{"d_mlp": 256, "attn_scale": 0.313, "parallel_block": false, "init": "uniform", "init_std_qkv": 0.0469, "final_lr_fraction": 0.1, "seq_len": 256, "doc_mask": true, "steps": 5610}
Each number is 200 + 30 x the weight over the matrix's rms, rounded and kept within 0 to 999. Layers, rows and columns count from 0.

# layer 5 attention query, 128x128, rms 0.0999, rows 0-127, columns 64-95
221,169,139,188,204,183,218,185,208,207,196,227,194,210,216,146,192,211,205,161,207,204,176,226,172,164,213,201,183,208,197,236
209,192,243,171,225,231,206,192,214,230,176,175,240,176,225,222,197,209,215,261,229,163,179,203,191,186,221,164,211,158,231,181
202,203,166,225,198,204,211,159,220,213,190,240,201,197,226,135,201,195,175,132,165,205,215,209,183,160,199,230,190,218,239,245
231,189,231,215,225,227,225,215,226,224,176,206,190,192,215,251,207,203,210,213,216,180,181,242,205,164,238,156,215,175,176,217
201,225,222,216,205,248,213,220,216,206,199,168,176,217,189,270,217,223,178,249,177,204,150,234,221,232,219,166,218,183,174,242
176,182,267,208,209,140,201,159,169,167,180,159,201,217,149,218,207,268,191,187,197,191,195,178,173,217,223,208,167,164,178,165
197,166,207,236,224,132,217,148,220,189,202,245,221,209,198,171,204,230,186,156,199,178,191,228,166,162,165,200,158,187,197,142
190,185,165,176,203,215,196,186,207,178,201,230,202,172,281,146,170,160,135,170,240,245,231,185,199,190,202,245,239,205,216,206
211,198,181,130,170,276,195,239,180,236,241,155,177,195,208,247,229,170,194,286,262,224,141,217,224,225,194,155,237,214,158,218
217,254,186,239,192,255,186,210,230,228,218,202,192,212,229,241,197,175,244,226,217,193,200,196,226,225,182,182,221,186,198,227
181,226,169,253,224,232,212,231,207,218,211,201,189,206,237,216,173,182,177,229,177,210,199,186,240,203,174,237,221,165,181,219
258,176,205,224,222,184,202,179,214,227,189,230,163,119,204,146,180,203,152,144,199,221,195,205,188,211,182,241,198,124,216,145
231,205,209,173,217,228,218,189,175,159,239,223,198,178,181,216,202,204,157,225,233,240,265,148,201,185,173,168,215,226,208,233
218,156,213,244,152,140,205,143,197,200,211,193,185,230,181,210,207,241,193,151,246,175,214,223,214,142,277,202,141,209,213,176
229,196,206,160,216,167,212,175,212,240,236,213,177,167,192,226,176,266,219,246,199,190,198,197,214,179,171,196,172,223,192,235
210,177,182,203,195,226,163,198,193,189,196,156,182,212,190,214,205,204,198,234,188,194,188,181,237,242,199,219,183,227,222,277
209,240,184,172,246,227,235,248,215,186,217,221,221,150,201,189,212,173,258,215,197,222,244,158,201,237,187,179,268,217,217,202
187,202,166,260,150,165,209,177,229,189,201,175,167,210,257,198,172,155,190,201,204,203,176,269,195,215,221,236,232,163,214,207
169,193,208,207,191,183,177,185,164,193,202,227,269,170,234,121,226,176,237,167,191,189,194,182,221,245,231,187,182,166,199,170
223,188,225,230,236,178,218,146,173,146,164,169,178,232,157,175,144,172,194,178,265,169,176,183,229,223,237,214,198,187,210,186
235,203,196,84,183,229,231,242,236,191,200,215,187,186,147,160,218,167,197,201,186,212,249,162,221,194,213,165,237,248,170,257
158,198,212,281,229,167,212,193,176,188,232,231,199,218,230,228,185,262,194,179,157,287,258,158,209,182,184,218,167,194,147,178
209,188,195,201,226,197,188,213,149,198,226,219,211,213,131,207,234,237,179,188,210,196,260,186,213,236,212,184,176,240,234,177
184,204,171,228,222,199,251,223,260,232,202,177,157,214,296,226,169,174,190,203,233,266,198,197,213,186,209,218,247,214,219,205
140,210,200,239,201,139,172,225,218,153,224,208,203,220,214,174,169,192,247,169,120,220,242,140,218,216,175,204,209,207,217,182
210,137,192,152,172,193,233,188,193,185,224,161,204,187,166,130,244,236,222,169,263,180,235,242,232,224,249,197,226,208,200,197
199,232,221,175,209,194,211,152,218,182,210,214,261,184,212,274,235,215,222,167,184,179,245,184,231,191,200,188,209,199,187,169
214,170,185,165,199,204,212,185,229,216,220,242,169,134,200,225,253,202,207,184,236,201,233,258,165,206,166,139,168,178,208,195
164,183,182,198,204,183,208,197,180,184,236,183,213,250,220,270,212,255,190,223,188,199,125,200,196,152,208,260,222,181,203,175
200,155,237,216,175,163,281,235,194,192,190,244,228,192,199,203,220,204,176,224,197,230,256,216,207,142,187,160,206,223,187,214
174,125,207,176,197,188,203,176,171,249,245,161,218,201,160,205,230,212,156,268,257,194,186,200,187,173,163,194,147,205,204,153
151,245,218,242,141,186,194,261,241,160,198,209,187,256,243,182,175,177,290,202,125,211,169,161,190,192,188,188,227,244,194,214
227,199,206,195,216,188,210,224,193,212,188,212,202,205,201,221,209,215,223,184,173,162,189,177,206,227,211,197,246,211,186,243
233,191,198,185,209,240,167,210,166,175,205,186,130,206,191,202,244,181,162,223,184,140,185,169,232,196,194,192,221,208,187,211
242,137,186,185,181,242,200,225,182,258,155,201,175,216,238,170,187,216,178,198,258,188,198,197,197,202,191,217,211,251,176,228
199,205,196,223,223,189,204,196,214,188,232,178,228,208,223,196,201,175,243,208,227,239,184,212,193,223,170,218,196,182,204,219
237,185,164,173,195,218,202,246,227,237,229,207,198,207,198,166,187,203,200,243,202,232,206,217,233,203,209,241,198,181,210,245
182,205,281,182,206,185,240,181,206,168,218,181,243,165,201,248,205,223,162,199,200,206,170,183,208,173,207,257,226,222,210,232
246,236,217,221,204,240,236,222,176,159,177,159,156,233,201,185,157,176,203,224,229,207,227,188,221,255,200,182,210,195,223,210
152,190,209,175,215,210,200,230,228,222,216,209,149,220,207,201,232,224,172,212,192,177,196,205,218,231,229,232,165,216,173,212
213,171,202,167,180,151,233,172,259,173,149,255,189,184,180,171,177,218,199,142,196,182,216,197,173,145,191,204,137,182,266,185
167,184,153,196,144,180,151,164,255,192,179,198,233,210,226,146,218,168,246,163,189,230,156,256,216,137,198,214,203,256,201,191
185,222,190,174,144,177,186,200,212,198,276,212,228,210,221,147,189,236,236,202,227,191,215,184,164,172,246,198,215,218,198,227
210,209,244,234,156,159,179,182,208,216,234,232,247,200,221,246,136,192,198,245,214,206,208,116,142,166,204,272,221,240,240,208
192,174,181,221,214,203,201,192,206,203,184,203,197,224,232,180,175,170,199,201,173,208,209,172,166,181,210,190,211,204,179,226
201,133,189,158,245,180,140,162,200,175,176,162,246,235,215,176,217,207,182,218,184,203,186,199,147,152,214,200,238,177,211,192
233,223,223,246,157,179,144,266,210,182,198,219,229,247,250,282,192,167,237,208,150,134,180,166,183,147,206,248,231,249,205,248
136,209,204,180,208,164,188,129,177,161,183,189,186,170,211,209,213,221,199,146,215,197,158,190,151,130,211,216,170,240,212,216
172,202,176,182,154,194,159,224,194,188,235,203,197,228,215,217,249,232,198,153,203,205,209,151,179,192,212,197,183,155,255,198
222,158,254,241,210,200,187,175,200,223,141,194,217,201,230,145,254,197,188,196,191,255,162,214,137,185,181,170,177,202,239,195
187,188,231,215,236,235,241,229,208,191,180,193,153,237,179,237,163,154,166,168,257,158,231,240,217,223,200,191,178,175,190,177
193,177,181,188,234,210,200,164,195,187,133,192,201,184,165,156,160,216,174,157,231,199,149,175,175,187,221,176,206,182,238,210
161,214,221,256,199,139,181,179,135,195,234,214,203,195,163,154,180,216,213,179,207,198,239,197,183,207,183,210,199,230,190,199
161,238,188,192,214,224,209,219,155,219,176,188,202,215,222,199,139,161,196,211,215,225,215,210,226,209,147,232,197,221,148,245
177,239,221,225,181,225,149,169,158,150,136,143,242,208,246,148,181,197,192,194,188,183,178,158,142,191,203,216,189,231,224,221
200,240,193,219,225,142,179,185,185,156,216,209,139,167,166,190,180,227,217,151,211,218,231,147,186,175,124,218,194,213,216,187
161,181,175,197,175,199,201,184,147,199,230,174,184,168,200,170,203,208,225,155,186,253,171,212,163,203,216,164,169,183,201,178
235,216,231,202,201,138,231,196,177,178,201,174,201,247,268,215,169,179,185,243,165,254,148,250,158,191,188,222,238,216,229,211
195,198,231,164,217,210,198,216,195,231,235,200,147,134,133,167,246,206,193,216,222,213,187,202,226,236,169,215,174,214,174,214
205,203,207,173,251,224,216,194,187,194,165,191,170,136,217,201,197,152,187,211,223,181,247,165,212,183,184,165,128,171,177,243
181,159,179,190,203,211,170,182,208,193,174,161,208,154,219,183,232,178,172,201,191,186,236,233,256,178,224,262,228,203,213,195
246,215,209,209,210,205,216,225,181,201,194,204,179,203,225,229,207,196,238,205,196,181,234,210,219,171,198,245,255,227,148,205
185,209,193,154,201,168,211,132,214,208,255,202,248,143,215,209,197,215,179,197,175,152,198,146,185,213,232,214,158,218,181,225
177,173,219,176,181,218,189,180,184,188,193,187,215,164,120,162,177,203,214,173,223,221,211,221,237,194,197,198,188,229,214,171
184,209,176,250,232,158,172,208,206,190,200,238,161,230,215,212,204,153,200,172,172,226,196,212,120,224,178,197,128,158,175,212
201,192,218,183,187,176,227,198,169,199,213,190,187,196,203,196,191,265,178,243,271,176,185,211,207,180,236,124,224,184,106,177
198,269,177,231,219,251,188,212,246,212,190,214,199,257,243,242,127,158,242,168,199,216,178,195,184,188,197,189,206,179,196,212
187,188,241,175,185,204,255,223,139,234,205,147,173,177,210,200,220,232,180,260,228,229,163,240,211,196,223,195,208,227,177,189
203,185,270,190,169,179,249,227,197,195,190,192,242,198,205,188,212,285,156,228,215,169,158,208,177,227,252,230,205,181,185,191
144,179,216,198,204,184,203,155,216,177,184,223,180,211,178,156,181,190,188,179,219,189,229,188,188,203,179,246,163,227,222,160
147,158,152,184,242,188,182,146,177,190,206,218,165,213,183,169,176,175,165,157,215,218,224,224,210,175,173,227,186,218,178,178
207,233,160,183,219,237,162,223,183,197,153,174,194,225,212,217,211,141,247,235,193,178,196,208,194,199,202,148,239,197,192,236
212,171,214,205,200,116,242,200,233,181,229,215,203,193,175,224,145,238,197,171,183,232,207,208,181,162,178,199,141,176,239,154
207,164,210,210,234,200,230,176,181,208,201,229,172,223,150,185,163,233,194,169,207,161,223,204,212,204,195,239,171,199,208,179
154,230,230,218,207,199,193,206,193,187,224,157,179,220,230,211,232,171,226,194,203,227,193,221,184,224,182,212,155,224,189,221
162,205,199,146,208,195,193,167,225,206,210,210,230,138,196,138,215,197,192,171,144,233,226,177,191,179,217,169,218,198,221,176
275,205,232,216,202,180,194,218,263,218,231,194,239,224,158,227,133,203,220,189,275,189,255,208,186,141,179,199,202,239,195,208
227,280,208,238,163,233,198,196,204,190,218,205,228,181,227,191,209,219,223,200,207,173,201,154,171,149,204,135,179,236,222,254
213,205,191,193,231,174,177,159,229,260,231,227,222,145,179,188,212,161,250,192,183,238,266,171,222,175,187,139,171,225,228,147
154,178,184,126,241,215,220,156,176,259,172,170,186,149,209,169,251,182,225,206,191,197,224,197,248,241,198,196,191,170,199,197
216,171,237,221,274,221,209,212,183,221,169,232,141,200,143,228,206,215,197,183,175,169,222,213,210,239,201,184,186,193,179,156
234,242,183,210,164,236,194,168,191,175,235,218,215,197,164,162,220,194,211,216,207,208,181,192,235,197,207,194,207,185,225,225
268,229,198,214,183,197,284,253,187,184,208,209,224,192,208,165,153,204,173,184,178,191,179,212,214,205,203,217,229,260,187,233
195,208,208,254,171,197,233,163,192,215,232,196,220,180,197,240,203,264,220,182,139,233,191,192,233,146,263,186,227,262,202,216
199,205,191,174,180,127,182,152,216,170,196,175,218,165,210,213,208,212,189,155,204,199,224,190,179,164,209,198,175,201,232,159
253,180,229,187,232,197,198,179,167,218,192,228,167,182,144,201,148,181,178,205,207,169,194,169,217,204,192,204,214,172,202,198
224,229,209,195,205,185,191,145,211,217,155,210,185,197,211,220,223,211,202,228,224,212,171,158,132,198,129,134,229,224,202,223
245,222,196,151,215,140,260,210,236,205,214,235,227,202,190,226,202,218,215,226,185,261,209,234,169,222,160,198,235,250,198,225
172,187,159,227,215,220,194,151,174,232,203,182,164,210,207,152,231,200,239,179,170,162,192,234,195,198,163,146,186,149,190,198
166,149,136,211,186,250,191,214,181,198,213,181,201,199,190,183,238,158,219,185,231,254,194,275,232,223,186,190,164,229,207,230
225,229,180,166,210,180,176,209,170,213,242,142,185,209,174,223,168,203,210,138,276,165,220,200,213,202,239,195,214,185,209,177
252,276,260,178,204,163,229,203,232,173,185,189,174,196,188,220,159,173,148,271,174,178,194,175,203,187,204,205,224,277,228,218
265,245,197,139,171,170,200,221,199,204,246,194,206,127,162,189,156,219,200,168,212,198,196,188,203,200,240,174,216,222,212,246
164,216,216,176,212,242,248,176,184,229,214,209,176,212,186,232,266,253,145,186,247,216,165,212,226,227,251,200,227,206,215,171
188,226,227,244,202,186,181,217,243,183,189,227,213,204,218,266,191,215,203,190,170,173,187,174,174,162,231,195,183,254,225,217
204,189,153,185,195,223,248,212,205,226,185,194,223,198,225,190,156,211,193,230,203,200,214,240,184,130,235,238,218,206,182,213
154,171,205,185,149,209,192,224,182,194,219,206,171,219,194,203,188,199,175,227,182,176,174,191,208,250,267,216,173,216,258,228
153,196,216,168,168,187,207,153,203,195,247,204,219,188,167,151,209,199,206,182,172,197,206,196,213,206,207,235,167,240,183,199
203,202,168,257,219,189,201,233,144,241,231,187,228,185,187,288,228,216,171,211,190,180,205,206,198,186,187,173,180,175,158,194
168,207,206,248,245,191,222,155,191,222,211,161,236,182,172,248,250,196,241,244,171,225,172,221,221,157,153,202,236,161,192,203
202,190,191,187,216,223,199,224,145,198,158,183,175,184,213,233,202,198,175,228,172,173,183,141,195,228,210,175,182,195,175,224
204,195,203,242,243,216,235,247,142,224,205,183,136,196,168,221,225,220,191,223,199,156,157,235,215,241,228,183,189,187,186,179
199,194,221,251,252,157,189,175,183,174,227,190,236,238,127,237,179,282,251,190,153,152,168,213,158,202,200,196,171,205,224,180
209,182,223,159,183,175,203,137,181,198,186,214,267,149,198,195,181,228,218,177,195,189,223,144,151,121,168,228,231,212,229,198
172,182,220,294,202,212,198,196,227,169,200,209,206,261,198,176,183,209,185,165,166,176,172,227,195,247,210,219,175,213,238,223
166,192,227,207,186,129,185,170,216,166,220,239,308,216,180,176,159,228,183,157,159,204,224,138,206,154,190,197,174,171,200,143
207,228,174,281,183,197,190,188,138,202,278,191,219,209,192,239,182,210,164,189,170,167,211,171,224,247,249,253,215,257,243,241
210,239,215,220,222,153,175,163,220,164,229,229,266,183,175,190,191,240,178,168,182,182,225,171,221,167,236,244,220,222,254,168
173,186,238,157,202,186,197,226,204,190,177,191,243,237,190,234,153,207,209,239,179,208,180,183,204,166,211,211,208,213,258,220
270,202,192,133,152,177,232,206,211,256,170,149,194,217,222,236,206,207,236,230,207,192,199,227,186,186,268,227,218,237,192,159
231,178,179,169,210,212,211,233,169,207,142,163,169,188,231,208,192,185,236,218,275,213,206,220,203,209,205,224,244,167,268,193
206,198,172,183,184,228,177,250,215,204,242,237,143,198,189,196,160,201,208,174,210,204,176,182,229,244,189,199,193,172,203,209
235,165,194,259,260,240,238,182,172,143,203,186,186,169,166,282,185,270,229,264,205,160,165,201,175,240,193,256,172,188,243,207
185,172,207,224,191,228,216,255,243,202,209,198,170,236,250,226,186,172,190,189,168,202,191,239,240,241,200,246,241,228,195,230
92,219,254,303,192,200,192,162,200,145,221,181,258,209,202,166,256,178,162,158,176,192,160,231,207,183,203,253,146,181,191,169
171,171,215,233,230,205,209,194,220,174,134,237,193,247,249,198,193,153,171,180,188,249,122,226,205,233,183,175,183,209,179,169
212,152,199,199,172,198,199,235,249,217,231,189,181,206,187,168,187,118,219,220,240,223,220,206,285,232,130,226,242,154,217,186
242,171,197,163,188,221,159,200,233,184,215,225,230,169,175,196,160,214,266,200,202,142,229,173,278,180,173,210,246,222,226,159
180,178,213,216,169,169,158,160,191,106,185,226,176,214,184,194,179,177,202,176,175,248,129,178,164,166,159,242,199,219,254,176
166,172,201,212,262,192,214,175,99,188,259,202,150,187,213,249,213,266,198,196,161,188,250,218,211,232,200,256,153,221,159,180
224,223,174,154,217,224,195,208,226,230,175,182,144,187,251,167,219,146,194,182,244,249,180,217,237,213,191,196,240,157,219,187
234,189,191,137,225,229,199,244,216,222,117,170,147,207,251,218,195,140,241,208,230,249,162,240,237,233,184,171,227,172,217,160
233,196,231,204,189,197,207,217,201,176,205,183,207,219,160,183,195,230,192,203,221,201,222,129,183,184,202,167,187,199,210,190
227,192,141,157,200,197,191,139,132,192,190,176,169,140,172,208,172,191,181,238,264,237,188,186,162,211,235,174,204,203,216,173
193,188,225,185,199,233,192,205,239,203,132,193,168,224,263,199,214,163,202,234,231,207,138,225,222,216,176,185,204,163,231,179
160,233,214,234,209,208,184,171,147,209,188,170,226,137,163,258,210,240,167,195,191,226,199,162,117,190,217,217,196,207,214,274
191,155,224,224,229,155,226,158,153,235,166,187,237,206,185,215,170,267,207,228,177,165,235,195,200,182,237,188,178,235,124,218
209,222,193,194,214,219,206,206,244,169,165,183,176,235,213,186,194,159,186,196,205,226,179,193,241,207,203,211,232,184,229,204